Part of a small language model's weights: biases, attention and MLP in parallel.
Each number is 128 + 32 x the weight over its row's rms, rounded and kept within 0 to 255. Layers, rows and columns count from 0. The size above them is the row's rms in percent of the matrix's.

# layer 6 MLP up, 768x192, rms 0.0707, rows 692-744, columns 64-127
size [108 104 100 107  94 102  99 106  91  95 106  93  93 100  99  95  95 103  71 100  91 101  91 105  98  86  92  98 107  99  82  99  93 105  94 106 114  95 101 105  87 107 105  90 111 107 115  99 105  94  89  90 106]
[[ 79 115 137 163 122 168 164  85 182 143 103 126 111 134 159 148 108 139 149 145 139 121 115 157 100 150  92 150 160  96  32 134  83 139 164 104 156 114 104 130 111 136  85 205 160 158 156 110 121 108 142  59 100 150  82 146  97 144 142  49 112 163 144 104]
 [147 146 186 131 108 124  81 101 183 127 144  58 119 159 180 133 156 115 124 156 137 162 170 163 129 114 178  85 121 142 126 114  91 141 148 128 116 109 118 168 135 110 105 137 146  84 159 131 101 170 123 125  78 107 147 101  95 185  91 103 136 151  69  91]
 [161  92 123 107  86 108  83 157 159 115 110 102 144 158  93 126  84 114  81  81  70 137 138  96 109  67 135 118 159 128 155 116 142  82  86 134 110 138 173 160  83 114 101 186 145 117  88 145 155 131  84 156  56  86 131 128 171 191 153 145 140 191 133 165]
 [139 122 102 123  83 108 143 207 113 143  99 130 115 118 100 135 138 107 132 110 135 165 139 195 131  76 117 107 136 177  88 128  93 157 113  76 137  89  70 104 144 115 100 142  75 137 159 105  78 112 170 193  75 104 191 167 172 110 160  88 118 145 120 147]
 [149 148 122 111 144  91 142 143 122 185 127  95 175 177 113 129  86 142  81 168 131 122 154 130 160 151 176 102 138 139 159 166  99 162 161 103 121 114 125  81 124 108 105 210 144  92 128 115 159 132 106 147  82 117 167  74 105  92 111 131 141  89 117 155]
 [155 129 121 132 166  82 103  97 126 131 131 125 156 125 180 113 152 102 144  65 126 119 125 156 116  86 166 126 148 124 166 148 112 161 107 127 113 130 102 101 118  93 112  87 141 100 217 123  73 110 162 105 142 130 137 143  85 145 134 170 166  95 120 166]
 [170 197  67 120  77  87 119 135 144 138 104 134 138 122 127 179 100  73  92 115 103 200 104 119 122 111 134 126 106 208 132 200 121 116  41 128 152 157  98 142 111 184  99 151 168 137 132 131 135 160 149 154 114 140 166 108 108 143  72 125 181  98 148 152]
 [157  94 223  77 105 103 133 125 145 136 158 113 115 143  84 117 179 149 115 111 131 170 180 126 124 151 175 139  86 170  82 136 104 133 133  64 130 131  63 166 142  57 125 113  79 164 142 121 121 144 188 173 141  95 171 140 118 109 169 174 164 106 112 129]
 [161 101 101 136  93 152 136 137 197 155 114 113 109 166 138  93 131 172 139 110  99 193 114 205 134 160 109  75 141 120 147 131  98 161 162 117  95 116 129 158  70  69 159  96 131 139 107  74 129 152 148 112 119 153  99  99  90 135 188  53 106  99  76  94]
 [120  97 164 152 104  88 176  92 205 142 130 141  93 139  98 176  82 149  94 139 122 148 209 191 162 109 162 124 119 101  43 152 107 143  85 129  70 133  73  70 115 110 128 100  81 104 133  96 128  73 145 101 101  94  51 176  96  93 165 109 146 166 142 155]
 [ 43 146 145 168 113  66  99 127 121 136 115 103  67 180  61 162 181  90 109 104  91 133 114 178  85  79 115 136 143 129 101 132 113 165 144 148 173 180 128 130 143 175  91 159  77  79 134 177  80 164 124  89  92 117 122 106 156 165 133 153 136 137 125 105]
 [ 82 106 174 106  85 133 127 117 138 158 187 134 125 178 146 187 168 138 138 100 136 171 133 213 107  89  70 162  86 119 137  87  86  96 158 105 147 126  84 134  57 120 149 130 134 100 105 129  87  68 101  99 100 132 193 153 147 142 140 153 189 182 139  96]
 [141 176 134  91  81 156 131 120 140  95 168 131  76  95 155  90 111 132 116 122 139 138 175 117  90 164 145 108  66 170 155 103  89 161 124 117 130 118 131  83 155 120 139  99 113 154 129 164 147 125 176 122 135 166 128 119 135 108 159 127 172 124 118 135]
 [159 111 179  92 119 110 108  94 147 155 181 115 149 136 103 132 113 159 157 125 148 133 140 155 116  90 115 142  89 142 149  61 111 102 153  81 131 134 165 170 144 158 136 194  48 102 111 149 101 111 147 169 119 126 169 154 126 109 117 132 189 182  97 151]
 [118 116 123 179 152  83 143 142 126 127 121 133 109 187 104 136 111  89 110 118 165 129 176 113 124 159 118 110 125 132  71 159 152 107 124 132 120 172 136  84 136 106 103 133  77 127  92  98  88 119 114 156 104 138 131 172 127 217 145  44 161 125 147 147]
 [ 81  87 165 152 102  87 123 132 115 126  95 136 132 126 116 172  92 114 111 108  81 196  80 126  96 146  98 104 159 143 135 133 170 118  46 108 166 200 159 156 137  66 104 149 166 165 106  91 111 163 146  57  93 157  86 168  75 157 152 120 117 159  79 126]
 [221 129  86 115  99 110  76  93 136 135 125 116 147 121 155 167  83 124 132 150  47 123  86 165  91 173 135 139 100 168 123 147 191  47 105 118 160 142 126 135  79 160 105 120 131 196 178 132 141 141 157 140 124 153 123 181 170 185 141 141 162 109  78 128]
 [125 170 134 110  97  87 131  76 115 146 140 127 103 195  71 123 116 104  94 128 139 158 120  73 121  96  89 143 155 136 153  90 156  73 152  94 236 106 116 124 121 157 126 152  85 158  67 140 125 105 151 129 114 101 103 179 143 170 147 152  91 136  96 175]
 [152 143 119  66 106  62 146 129 199 113  84  74  96 162 159 177 109 103 121 146  63 141 148 187 143 133 155 202 115 111 133 165 150 132 138 130 127 152 140 130  84 101  66 166  92 135 154 151 104  53 148  87  49 112 148 129  90 165 151  87 177 138 123 142]
 [110 122 115 104  91 137  99 174 128  91 112 131 147 105 152 141 140 104 112 136 130 174 161 136 164 166 141 130 193 103 103 103  83 153 143  80 160 184 149 100 122 190 136  88 114 135  98 157  89 123 119  79  98 154 100 123 136 132 105 145 136 133 110  91]
 [174 173 129 121  88 106 141 129 172  87 129  90  81 124 121 138 155 114 103 142 123 125 169 140 123 128 109 197 107 113 136 103 156 159  77 132 134  67 159 128 115  82  82 105 131 133 133 129 168  77 158  99 148 155 111 162  88 123  77 121 137 158 152 187]
 [108 147 149 144  90 101 149 107 103 110 129  95  74  66 108 178 105 125 125 100  98 203 160 149  67  74 141 155 114 136 111  88 140 116 128 101 139 189 114 114 116 171 100 163  91 117 141 159 117  91 131 158 107 134  91 132 158 146 168 126 105  91 127 156]
 [106 121 198  92  85 178 144  86 163 162 115 138 156 131 123 204  86 136 139 160 106 175 168  97 135 138 143 152 127 127 107  81 117 140 138 133 166  90 191 107 110 109 141 159 169 119 112  99  43 122 147  48 103 194 108 145 149 105 192 114 161 141 197 112]
 [135  96 148 133 110  31 131 148 157 158 124 114  79 128 109 103 123 139 131 168 106 111 153 111 154 114 148 190  98  86 126 165 150 113  94 153 186 160 170  86 138 104 134 167 126 176 134 139 139 141  97 111  83  95  73 121  76 101 128  79 158 180 141 147]
 [115 133 132 133  77 113 100 145 127 167 122 124 115 136 150 109 121 120  71 133 174 133 155 159  91 143 142 111  66 129  85 111 148  95 103  56 101 191 122 150 160  82  86 137  89 173 160 162  90 132 121 126 123 116 153 159 143 122 127 109 148 141 102 166]
 [141 104  61  31 156 156 148  81 112 147 134 129 133 164 150 155 116  96 164  88 100 169 115 152 152 148 173 151 131  93 144  76 119 197 150 103 104 111 129 140 159 122 138 104 152 138 142 122  55 130  99 106  76 136 144 197 104 119 116 158 134 130 105 136]
 [136 125 115 105  97  95 134 127 104 186 128 101 165 148 117  97 124 178 151  67 128 142 104 173  91  36 105 143 129 121 124 122 106 154 149 140 120 140 123 101 139 175 123 136 175 183 101  90 121  99 118 102 113 103 158 146 105  96 164  88 150 128 173 115]
 [134 105  71 164  80  25 156 142 119 141 161  96 208 121 199 167 174 144  83 133 123 129  98 105  73 132 144 161 121 141 142 123  64 141 131 152 119 149 123 100 118  82 142 138 146 102 139 102 117 156  86 140 102 116 157 146 105 139 146  98  68 134  89 137]
 [109 125 113 136 128 110 132 152 198 159 109 117 162  93 154 142 152 169 146 114 107 165 107 106  99 105 160 112 103 142  99 191  99 131  80 104 147 160 127 169 128 106  66 146 121 194 148 139  70  97 144 135 103  89 111 115 170 159 149  98 138 107  68 159]
 [131 118 147  68  91 121  91  58 191 141 146 114 111 198  91 130 125  59 131 157 159 143 153 171 164 181 183 151 149  79 132 132 123 140 140  91 132 192 117  92  61 106 128  55  98 166 188 129 138 122 201  89 173 174 150 124 140 103 175  99 167 114 166 113]
 [125 122 117 104 158 150 123 110  76 125 146 105 145 208 101 173 167 117 152  89 128 150 151 101 129 150 163 127 145  71 124 109 131 153 155 102 177 156 138 130 161  99 113 131 128 149 133 129  97 121  95 153 117 183 154 110 101 111 175  93 120 194  85 153]
 [105 139 134 163 170 112 101  75 108 124 105 107 171 106 128 156 135 116 126  76 132  80  80 164 118 152 101 135 117 119 151  98  61 174 189 133 165 122 175 185  99 128 120 170 118 126 110 126  85  89 138 129 130 129 130  96 103 147 210 113  95 143 110 141]
 [178 150 117 139 134 128 106 152 166 121 109 118  98 136 115 145 116 148  82  56 177 127 179 182 148 105 158  84 145 154  88 165  95  87 131 154 214 150 180 165 135 127 149 184 168 125 148 107  84 151 121  78 142 116 139 126 121 112 163 141  81 171 154 124]
 [150 111 108 127 132  87  80 105  99 162 112 108 189 160 119 108 134 157  66 148  73 160 121 139 102  91 111 112 126 102 150 131 101 120 127 114 127  80 101  53 128 132 119 159 115 188 138 133  69 148 125  70 102 135 158 146 102 138 149 101 147 115 125  87]
 [114 138 127 124  92 101 139 187 181 133  51 115  87 132 196 157 117  76 131 167 113 113 109 163 128  72  87 121 123 184 108 124 101 113 101 132 205 125 132 134 143  84  99 167 133 158 125 125 111 130 104  97 116 140 104 105 110 180  98  79  90 102 101 131]
 [171 162 114 185 137  78  66 170 127 144 119  85 136 127 114 175 159  90  71 110  66 140 112 143 108  83 128  98 133 146 174 123  93 104  89  93 137  91 107 122  61 197 128 124 118 156  77 132 116 147  97  98  59  99 152 108 163 114 127 131 112 118 179  74]
 [152 105 111 157 144 109  93 106 133 114 109 105 135 130 174 169 157 135 142 128 167 118  78 136 152 143  58 193 116 147 130 105 151 148  91 116 156 115 163 143 121 113 129  80 159 177 104  70  88 131 175  81 123  87 110 136  69  82 151 121 176 156 191  87]
 [ 96 198 164 132 137 145  84 117 167 170 134 102 153  71 129 198 135 157 132 107 137 110 152 182  58 113 126 168 135 124 103 143 163 134 109 164 116 159 115  79  40 130  51 105 124 140 146  90 103 112 184  82 131  72 165 156 172 129 182 126 131  72 151 120]
 [139 161 116  95  82  98 100 171  99 175 162 134 148 123 135 129 122 155 130 148 147 150 128 168 145  97 134  77 117 143  40  71 115 144 210 150 111  80 134  75 118 109 133 131  71  87 144 141 104  84  76 154 105 145 160 142 112 153 169 118 142 139 137 137]
 [175 119 102  25  72 112 121 142 224 157 142 128 155 165 158 115 157 112  76 177  82 134 129 118 125 134 142 120 148 165  56 161 107 160 189  73 104 138 148 115 135 136 120 135 146 127 105 128 211 123 120 109 142 132 181 143 133 133 113  99 172 162 128  96]
 [ 94 211 122 150 145 122 130 105  98 161 126 102 133 122  73 162 144 116 145 163  85 108 209 155 116 117  78 122  73  99 159 102 100 115 150 143 150 160 101 118 159 123 127  92  73 193 163 182  91 102 129  66  86  76 124 155  94 118 114 159 124 134 179 225]
 [131 130 120 150  99 141  65 135 195 126  82 110 146 116 158 148  73 125 163  96  53  85  77 186  95  99  74 155 145 160 102 112  72 199 105  56 116 153  59  95 105  78 115 152  89 116  83 139 127 159 136 115 100 114  92 189 143 159 184 114 133  96  65 111]
 [ 83 108 113 185 108  84  93 153 154 148 107 130  89  86 114 169  90 127 166 115 133 136 136 123 161 140 151  93 133 146 169 150 109 122 123 138 152 135 105 141 148 114  86 161 102 124  98 128 128  71 169 126 117  44 127 109 147 150 130 105 128 108  36 133]
 [185 154 157 115 120 116 140 133  99 141  54 125 106 185 144 162 104 145 115 124 108 167 172 132 121  98  71 112 163 146  82 105  98  78 115 101 157 102 131 128 142 135 110 114 127 206 148 146 166  97 212 130 106 149 143 121  89 149 136 129  97 123 171  78]
 [160 192 176 166 110 123 115 131  74 162  78 131 118 145 163 134 103  86  93 114 124 143  99 115 128 128 112 160 192 141 153 212 108  96  77  92 156 140 164 132 140 123 135 161 165 140 168 118  87 104 137 114 110 143 161 103 139  91 208 110 180 150 132 125]
 [157 156 100 121  51 105 115 125 146 122 125  89  82 118  83 146 114 127  78 108  79  95 140 137  86 143 156 135 122 112 145 150  74 123  96 127 115 119  96 135 130 165  79 152 103 159 131 106 119 138 142 148  43 124  99 136 127 144 142  65 121 126 114  79]
 [109 166 116  46 137 135 127 150 168 134 129 103 146 164  99 128 172 128 157 167  98 171 196 103 118 133 111 144 111 146 127 144 126  99 113 145 119 148 138  58  92 117 116 137 132 153 137 171 202 146 168  82 111 150 139 144 120 137 155 107 141 132 124 158]
 [157  87 126 116 120 170 134 132 176 116 125 135 144  67 188 149 153 125 148  94  44 124  99 145  94  71  58 152 167 138 130  84 159 132 166 152 171 129 136 110 117 127 137 161 118 135 151 127  76 121 176  55 100 136 139 116 144 146 168  83 115 154 110  80]
 [178 170 106 145 142  43 133 153 156 151  75 135 119 183 119 129 147 141 101 145 168 137 136 213  88 139 107 118  93  97 131 162  47 137 116 107 129 136 130 106  99  98  92 155  73 121 183 142  81  82 147 113 137 158 178 135 152 133 103  51 114 134 169 129]
 [123 195 135 109 157 112 116 129 193  81 131 131  67  98 133 112 173 158 138 131  97 106 128 166 113 171  93 164  69 138 129 139 167 112  81 108 111 124 146 127 161 105 132 108  89 179 133 118 140 132  89 132  71 132  95 188  58 168 139 117  95 149 127 118]
 [ 80 131 136 124 121 168 132  93 128  94 142 119 150 129 134 164 229 121 100 117 125 145 131 188 175 111  95 135 189  90 100 120 132 103 143 179 124 164 131 174 106 143 123  73 126 142 167 144 146  80 153 144 113 158 104 125 120 121 177 111  84  85 166  84]
 [ 81 136 103 158 176 172 133 159 161  46  84 121  41 130 145 124 118  99  94 116 109 146 120 172 156 104 148 117 149 144   0 128 156  97 130  87 214 131 123 162 116 121 154 120 137 120  91 148 112 159 140 117 136 142 137 139 146 147 132 105 140 128 126 207]
 [128  93 151 121 138  30  98 125 180 179  78  86 140 145  82 165 147 137  77 210 127 102 121 125 140 108 133 188  91  49 108 117 153 106 134 152 141 135 139  99 134 138 101 122 103 106 139 137 105  78  93 122 105 103 144 202 152 143 101 110 183 130  89 150]]
# layer 6 MLP down (transposed), 768x192, rms 0.0661, rows 692-743, columns 64-127
size [110 106 110 130  95  96  96  99  89  93 105  93  93  92  94  94  93 101 126 103  90 101  93 110 114  96  91  96 111  97  90  98  90 102  92 104 116  96 103 107  86 104 108  90 109 121 126  98 100  85  89  91]
[[105 152 190  90 169 109 113 107  87 154 102  82 140  87 124 110 115 143 140 126 112 142  72 147 104 174 124 154 174 101  80 106  55 163 165 134 114 154 114  38  82 118 130 174 150 110 154 113 118 128 131 154 159 135 155  89 115 103  93  82 123 175 101 173]
 [171 116  91 134 109 106 126  90 119 171 150  94 120 125  44 106  92 167 104 141  97 119 129 142 116 166 116 107 137 130 130 147 173 129 111 153 161 120  96  76 135 176 105 131 199 130 132 150 164  95 136  83 174  82 174 165 133 142 162 127 124 136 162  73]
 [154 142  73  47 134 195 121 104 128 161 156  36 144  96  61 106 139 123 111 119 126 132 128 155 157 171 222  93 145  64 108  87 121 174 125  94  75 123 103 191 114 110 134 155 104 104  80 118  66 142 150 125  81 134 104 153 136 170 149 108 155 122 170 142]
 [163 137 109 148 114 166 131 176 112 157 130 129 131  91 109 105 167 133 109 142  87 129 117 154 132 144 143  95 222  86 162 109  95 120 132 135 101  83 107 169 132 157 201 148  87 157 173  91  85 139 188 132  20 104 157 122 112 110 105 122 110 154 116 111]
 [ 86 118  93  95 126 137  94  84 169  88  95 151 153  94 126  91 168 157 173 113 143 140 111 176 106 129 147 145  93 191  64 109 138 152 106 171 137 136 150  90 122 130 100  69 108 176 143  99  47 138 139  82 150 139  93 120  93 151 138  76  93 128 135 100]
 [108 142 114  18  90 106  89 162 126 209 140  72  60 113  92  90  70 127 177 183 173 173 139 122 168 103 105 194 124 135 135 169 136 132  90 152 140 139 129 183  83 156 130  95  96 122 119  99 113 112 146 134 140 125 107 145 179  82 106 158 143 134 130 118]
 [ 51 149 168 123 120 124 166 195 107  88 153 206 115 102  86 119 161 158 122 155 162 114 140 205 122  94  96 110 181 158 125 110  87 155 142 144 117 132 155 142 147  81 104 217 123 175 109 132 129 111 112 146 187 106 127 138 167 130 165 174 107 162  93 132]
 [129 127 156 145  99 150 105 115 162 143 102 136 154 147 194  90 136 174 134 102 124  82 158 149  82 173 138 136 173 156 108  98  67  87 142 128 107  90 131 126 163 149 128 102 124 170 145  98 166 161 163 144 101 105 131 107 210 137 189  90 124 114 116 120]
 [164 148 174 134 139 115 149 131 110 102 142 105  90 101 124 189 139  87 120 121 167 110 157  58 137 139 133 191 119 192 116 135 144 123 112 115 147  91 146 120 123 191  99 196 120 122 113 145 104  57 156  60  76 125 124 134 157 156 124 193 149 152 146 152]
 [118 158 156  89 140 198 145 203  84  64 199 101 107 134  87  97 125  46 109 158 135 109 103 163 124 116  94  73 102 113 156  68 160 151 150 142 129 177 161 155 102 110 150 159 134 135 107  90 127 148 110 103 142 150 129 117 115 139 113 142 135 129 148 194]
 [ 92 105 181 176  88 111  89  96 103 201 105 168 125 134 140 178 137 125 160  81 189  90  79  78 182  90 149 149 153  87 111 150 136  75 112 139  98 124 142  62 150 165 156 131 150 171 100  80  80 156 202 138 169 140 109 148 154 142  83 108 115  71  63 114]
 [117 145 109 178 142 133 161 124 105 100  92  75 138  65  94  71 140  60 114 122 158 134 145 117 109 155 154 134 100  92  97 132 143 142  75 132 147  99 184 126 114 101 161 131 193  79 134 150 129 157 103 158 154 148  86 127 196 156  60 138 110 125  97 161]
 [113 123 110  86 186 128 105 139 111 162  77 101 181 169 176 163 154 139 136 159 106 101 104 179 115 154 154 156 189  98 131 121 160  99 147 142 121 166 130 139 102 164  65 115 151 127 119  84 106 101 100 113  69 153 141  88 151 147  72 113  81 124 155 124]
 [ 75 125  75 141 139 109 157 114 153 148 129 157 173 172 121 110 190  88 158  98 104 102 169 151 136 149  96 132 153 148  98 151 111 136 198 103 139 156 110 114 187  91 149  78 106 106 143 154 177 167  71 123 154 127 136 191 127 158 117 111 112  86 142 160]
 [ 66 102 153 212 146 100 118 131 132 147 123 241 124 107 135  96 173 150 146 102 100 108 141 118 126 142 150 121 113  98 192 136 170  91 178 202 190  48 148 145 103 131 159 140 147 125 138 111 158 137 123 173 155 123 115  62 108 170 130 109  99 176 150 104]
 [133 128 116 146 149 168 117 147 152 105 132  95 172  88 127  66 205 138  78 128  97  55 102 146 178 179 207  90  77 129 134  87 133 203  58 145 126  81 141 139  89  76 124 105  76 121 161 127  85 141 132 126  96 121 110 142 102 167 161 122 150 125  87  89]
 [133 118 158 101 108 129  99 107 127 113 155 115  93  92 102 122 171 157 144 120 189 136  76 169  73 102  84  85 141 123 162 112 105 121 183 109  96 200 118 110  66 159 101  97 174 124 134 107 185 116 158  87 143 136 147  90 187 131 107 133 144 139 169  94]
 [120 146  96 104 159 102 122 133 137 134 102 100 156  94 182 157 120 150 148  88 112  89  91 134 118 185 105  98 137 190  87 200  74 121 111 149 124 146 151  95 141 163  69 180 157  97 180 171 104  92  52  72 181 103 153 117 123  78 129  98 113  62  97 115]
 [126 134 127 121  92  97 134 129 155 158  88  23 139 163 162 179 109 110 108 108 119 183 154 170 151 119 133 189 120 114 113 132 143 140 123 106 159 160 142 101  64  93  62 139  84 145 138 144  74  91 165 112  46 103 141 135  87 175 133 110 146 113 116 142]
 [118 120 139 149 149  81 146 144 127 149 139  78 113 136 137 144 185 141 152  96 107 106  41 132 144 126 170  67  77 162 137  92 132 163 127 176 144 161 129 158 139 178  78 197 136 143 117 117 169 130 145 131 168  86 194 154 122 122 128  81  51  61 134 102]
 [149 136 136 114 102 154 184 170  87  75 144 155 150 129 123 137 126 115 140 115 163 120 165 143 161 148 146  57 139 136 133 131  66 121  93 183  99 195 120 145 109  79 139 155 118 148 121  86 120 139  63 155 128 126 140  60 144  98 152 130 109 137  93 107]
 [161 174  93  76 114 120  70  70 128 163 168  89 106 123 146 114 100 129  93 117 129 118 142 118 165 108 151 163 177 116 142 131 113  82 161 133 169 121 139 121 149 122 175  87 188 184 128 108 104  92 143 111  91 122 122 112  90 107 213 179 179 140 121 107]
 [162 102 137 163 154 181 126 157 141 152 173 142 136 121 133  90 176 164 120 197 109 154 108 183 157 111 137 101 177 102 172 125  79 117 105 129  85 106  98 131  75 106 121 113  98  80  89 159 163 126 143 150 154 107 107 108 100 109  90 131 131 148 139  76]
 [132 142 149 158  97 186 105 139 126 113 122 175  95 165 123 123  84 140  85  74 119  99 188 126 153 177 116 152  79 125 118  64 151  99 122 154  64 143 136 163 163 148 125 128 152  90 134 113 172 182  80 112 105 129 123 169 105 102 113  96 141 172 136 158]
 [158 119 131 136 180 154  89 159 160 118 153 189  93 166 117 145 144 102 164 155  88 116  93  80 179 122  74 121 184  91 134 131 135 141 195 181 121  66 139 134 105  98 145 128 171  91 118  22 145 123 131 118 146 125 110 115 101 108 123 152 121  92 124 111]
 [109 134 140 228  72 149  96 180 139  81  74 152  69  79  71 106 145 164  85 148 130  94 145 138  99 106  91 160 111 181 118 149 106  62  69 126 180 132 140  98 182 160 113 170  78  91 137 143 184 112 126 103 146 118 108 109 130 138 122 121 101 140 187 145]
 [ 78 109 156 168 150 149  80 161 153 141 145 165  90 161 139 210 119  99 181 162 165  89 155 143 143 163 109 189 139  88 120 182 159 153 114 104 156 123 151 126 151  97 135 130  91 104 140 226 132 201 172 126 176 212 127 170  98 138  83 135 153 103 109 142]
 [108 108  93 113 106 100 128 138 120 189  82  89  98 122 103 121 149 100 110 139  76 124 118 154 158 134 110 142 120 136 154 116 127 166  85 144 113 110 163 139 127 168 146 151 122 166 168 132 143 132 167 161 175 161 126 168  68 144 122 125 181 164  82 107]
 [168 150 137 142 127 142 114 171  86  37 108 153 136 116  84 125 130  96 153 119 116 181 144  89  78 119 106  96 134 139 158 145 147 155 145 142  72 153 102 125 115 150  65 126 156 130  95 102 134 127 127 143 168 161 164 139 148 143 113 160 150 103 159 199]
 [ 68 125  99 122  89 107 189 158  93 139 109 170  91 103 180  66  95 144 183 138 161  89 111 113 120 107 140 123 149 117 150 129 131 147 154 143 168 151  98 137 159 201 124 148 172 115  95 164 117  67 146 155  70 112 133 104 197 131 134 128 101 149 155 114]
 [128  95 147 150  45 188 132 166 143 130 153 149  71  60  99 113  99 137 102 146  86 124 170 179 125  66 143 147 102 176 108 116 123 108  74 136 116 127 171 112 136 100 105  98 103  83 170 111 134  95 142  89 144 134 129 160  92 193 115 141 155 104 173 140]
 [153 123 153  96 139 157  89 158 126  60 140 118 117 121  84 149  87 177 164 153  96 144 167 105 139 145 144 204 145 164 131 170 172 152 126  96 174 135 203  58 122 106 164  77 120 111 148 113 167 164  87 127 102 165 142 186 139 101 118 157 110 125 153  59]
 [142 140 179 106 111 154 173  85 157 122 132 179 141 141 127 139 113 137 132  74  47  66 120 130  88  77  92 119 170 106 128 132  94 116 183 129  53 158 103 117 138 103 144  58 176 117 145 134 182 124 173 183  88 128  53 144 175 112 157  94  91 132 197 175]
 [100 151 150   0 102 154 177 166 141 121 138 100  89 145 130 125  89 158 140 159  63  94 116 118 165 155 123 123 138 114 128 131 160 120 133 102 145 122 115 123 111 153 170 161 156 148 198 142 163  93  94 137 184  91 153 127 135  69 130 159 130 100  78 128]
 [121 135 101 144 149 157 122 110 129 135 159 140 153 103  75 100 155 167 123  72 153 102 163 120 129 110 174 126 181  62 107 116  56 171 157 120  88 175 126 129 105 131 137 137  96 105  96 113 166 165 135 115  72  99 138  83 225 169 123 124 107 123 162 206]
 [128 104 125 144 165  65 142  96  75 136 101 188 121 131 189  98 158  81  90 117 103 158 156 117 131 158  99 123 163 126  99  54 109 103 122 111 125 169 121 133 136 155 165 158 144 141 109 219 152 110 138 140 162 135 105 120 152 102 110 122 102  88 107 121]
 [205 158 178 149 159 113 128 139 159 137 112  91 176 113 135 130 151 116 114  93 111 117  94 103 112 209 120 145 152 132 139 124 101  92  89 115 110 100 156 165 109 159 148 162  92 102 147 165  95 162  71 161 149 136 148  86  60 182 175 159 107 140 128 115]
 [144 186 110 151 126 119 151 132 138 100 108 172 154 182 149 170 123  74  89  96 122 114 101 118 183 158 103  69 117 158 157 108 102 125 134 137 144 119  88 211 160 112 191  92 136  67 132 145 135  97  75 174 122  76 136 141  77 127  60 135 157 168 143 185]
 [108 144  99 137 145 137 114 103 101 115 119  15 169 150 126  88 112 117 156 109 125 107  95 122  78 132  82 143 150 158 148 116 201  95 124  90 154 107  77 123 126 107 134  88 169 157  91 184 187 171 110 122 140 144 122 154 200  95 115  96 132 158 120  66]
 [157 120 139 166 137 105 164 121 131 127 137 176 112  91 134 171 131 105 180 127 139 167 157 165 145 181 129  80  58  95 147 135 161 124  95 127 140 107 129 198 100 125  89 123 167  79 151 175 117 163 152  93 145 176  70 124  99 104  95 124 109 128 181 122]
 [133 134 140 147 130 153  87 151 178 150 205 111  91 115  91 118 103 188 120 117 161  89  86 165  97 127 119  67  85 151 131 100 114 133 163  94  76 135  92  94  96 101  58 153 143 135 162 107 108 170 111  89 179 155 123 104 153 149  92 124 113 137 130 143]
 [171 114 104 127 103 150  80 105  93  54 174 230 137 133 113  77 126 150  85 131 152 186 189  64 102 164 126 160 107 128 138  96 146 127 178 158  98 158 169 122 138 187 154 123 104  64 148  84 124 179  82 132 134 171 121 110 116 129 122 154 137 109 133 124]
 [119 118 135 175 110 188  98 133 136 153 104 153 134 137 111 113 140  72 151 159 125 104 195 177 132 148 136 179 142 100 109 153 169 162 174 108 140 121  88 141 161 157 121  92  84 125 115 131 126 140 162 109  75 196 112 184 105  71 156 177 103 185 123 130]
 [ 84 130 150 165 147 103 110  93 123  98 165 210 107  57 142 101  94 181 122 119 151  95 125 132 154 102 168 104 104 122 154 106 149 170 119 146  66  94 161  89 173 134 154 167 117 127  77 141 110 139 100  98  97 107 142 122 147 102 194 133 151 117 110 112]
 [ 69  95 160 123 154 127 103 156 120 118  87 124  99 135 112 122 140 106 157 138 109 164 101 114 178 110 183 167 160 103 147 170 150 128 101 179 138  86 114 119 103 168 123  81 130 130 162 148 176 138 181 170 116  83 124 120 139 111 163 123 187 130 177 122]
 [106 120 166 119 171 122  54 122 162 192 131  95 121 164 159 113 124  94 125 174 137 117 117 117 170 156 128 189  93 144 106 131 143 169 147  66 157 111 168 122  80  93 102 161 170 131  86 176 145 101 134  72 140 175 161  94 132 138 118 138 149  94 113 121]
 [127 119  74 121  80 112 142  95 114 145 118 208 163 168 170 146 166 102 179 125 142 138 137 131 145 157 150  85 163 114 151 127 157 149 114 184 172 177 132 140 153  73 164 110  75 119 102 132 147 168 139 149 130 214 100 197 121 100 143 143 120 187 185  86]
 [167 157 143 163 162 109  84 128 108 125  85  64 159 187 128 159 109  76 111 149 171  76 143 117 165 137 151 156 140  79 160 138 183 123 109  97 109  90 131 152  70 135 104 146 163 115 146 139  90 136 177 143 120  80 150  68 150 106 128 166 182 100 104 150]
 [115 134 121 142  81 145 102 118 146 120 109 111 105 117 106 159 106  47 126 122 135 105  52 124 120 136 145 108 110 127 157 103  82 209 135 165 103 150 168 104  81 201 103 107 125 128  97 157 180 150  95  62 149 138 130 110 115 100 103 202 180 148  82 112]
 [126 140 148 168 127 128 151  81  58 160 154 135 138 145 165 136 117 107 177 121 103  69 117 149 138  86 108 103 147  51 137  98  58 114 136 143 104 144  65 130 116 139 156 131 136 189 102 158 160 111 138 161 138 171 145 104 107 110 105 135 152 110 161 151]
 [122 166 174 213 143 120 167 141 101 125  86 137  82 113 138 157 143 103  98 154  85  59  95  71 122 102 115 114  86 136  87 169 139 109 160 105 143 161  95 127 168 141 159 175  74 118 150 114 133  85 122 168 144  67 163  78 142 178  77  83 151 114 153 173]
 [124 134 128 178 136 116 136 119 105 132 156 201 168 131  90  91 151 124  77 120 161 144 157 123 112 139  87 112  82  51 181 130 145 118 168 174  79  80 162 144 119  94 142 101 164  60 117 118  88 138 130 149 141 155 140 100 119 109  90 124 161 124 180 101]]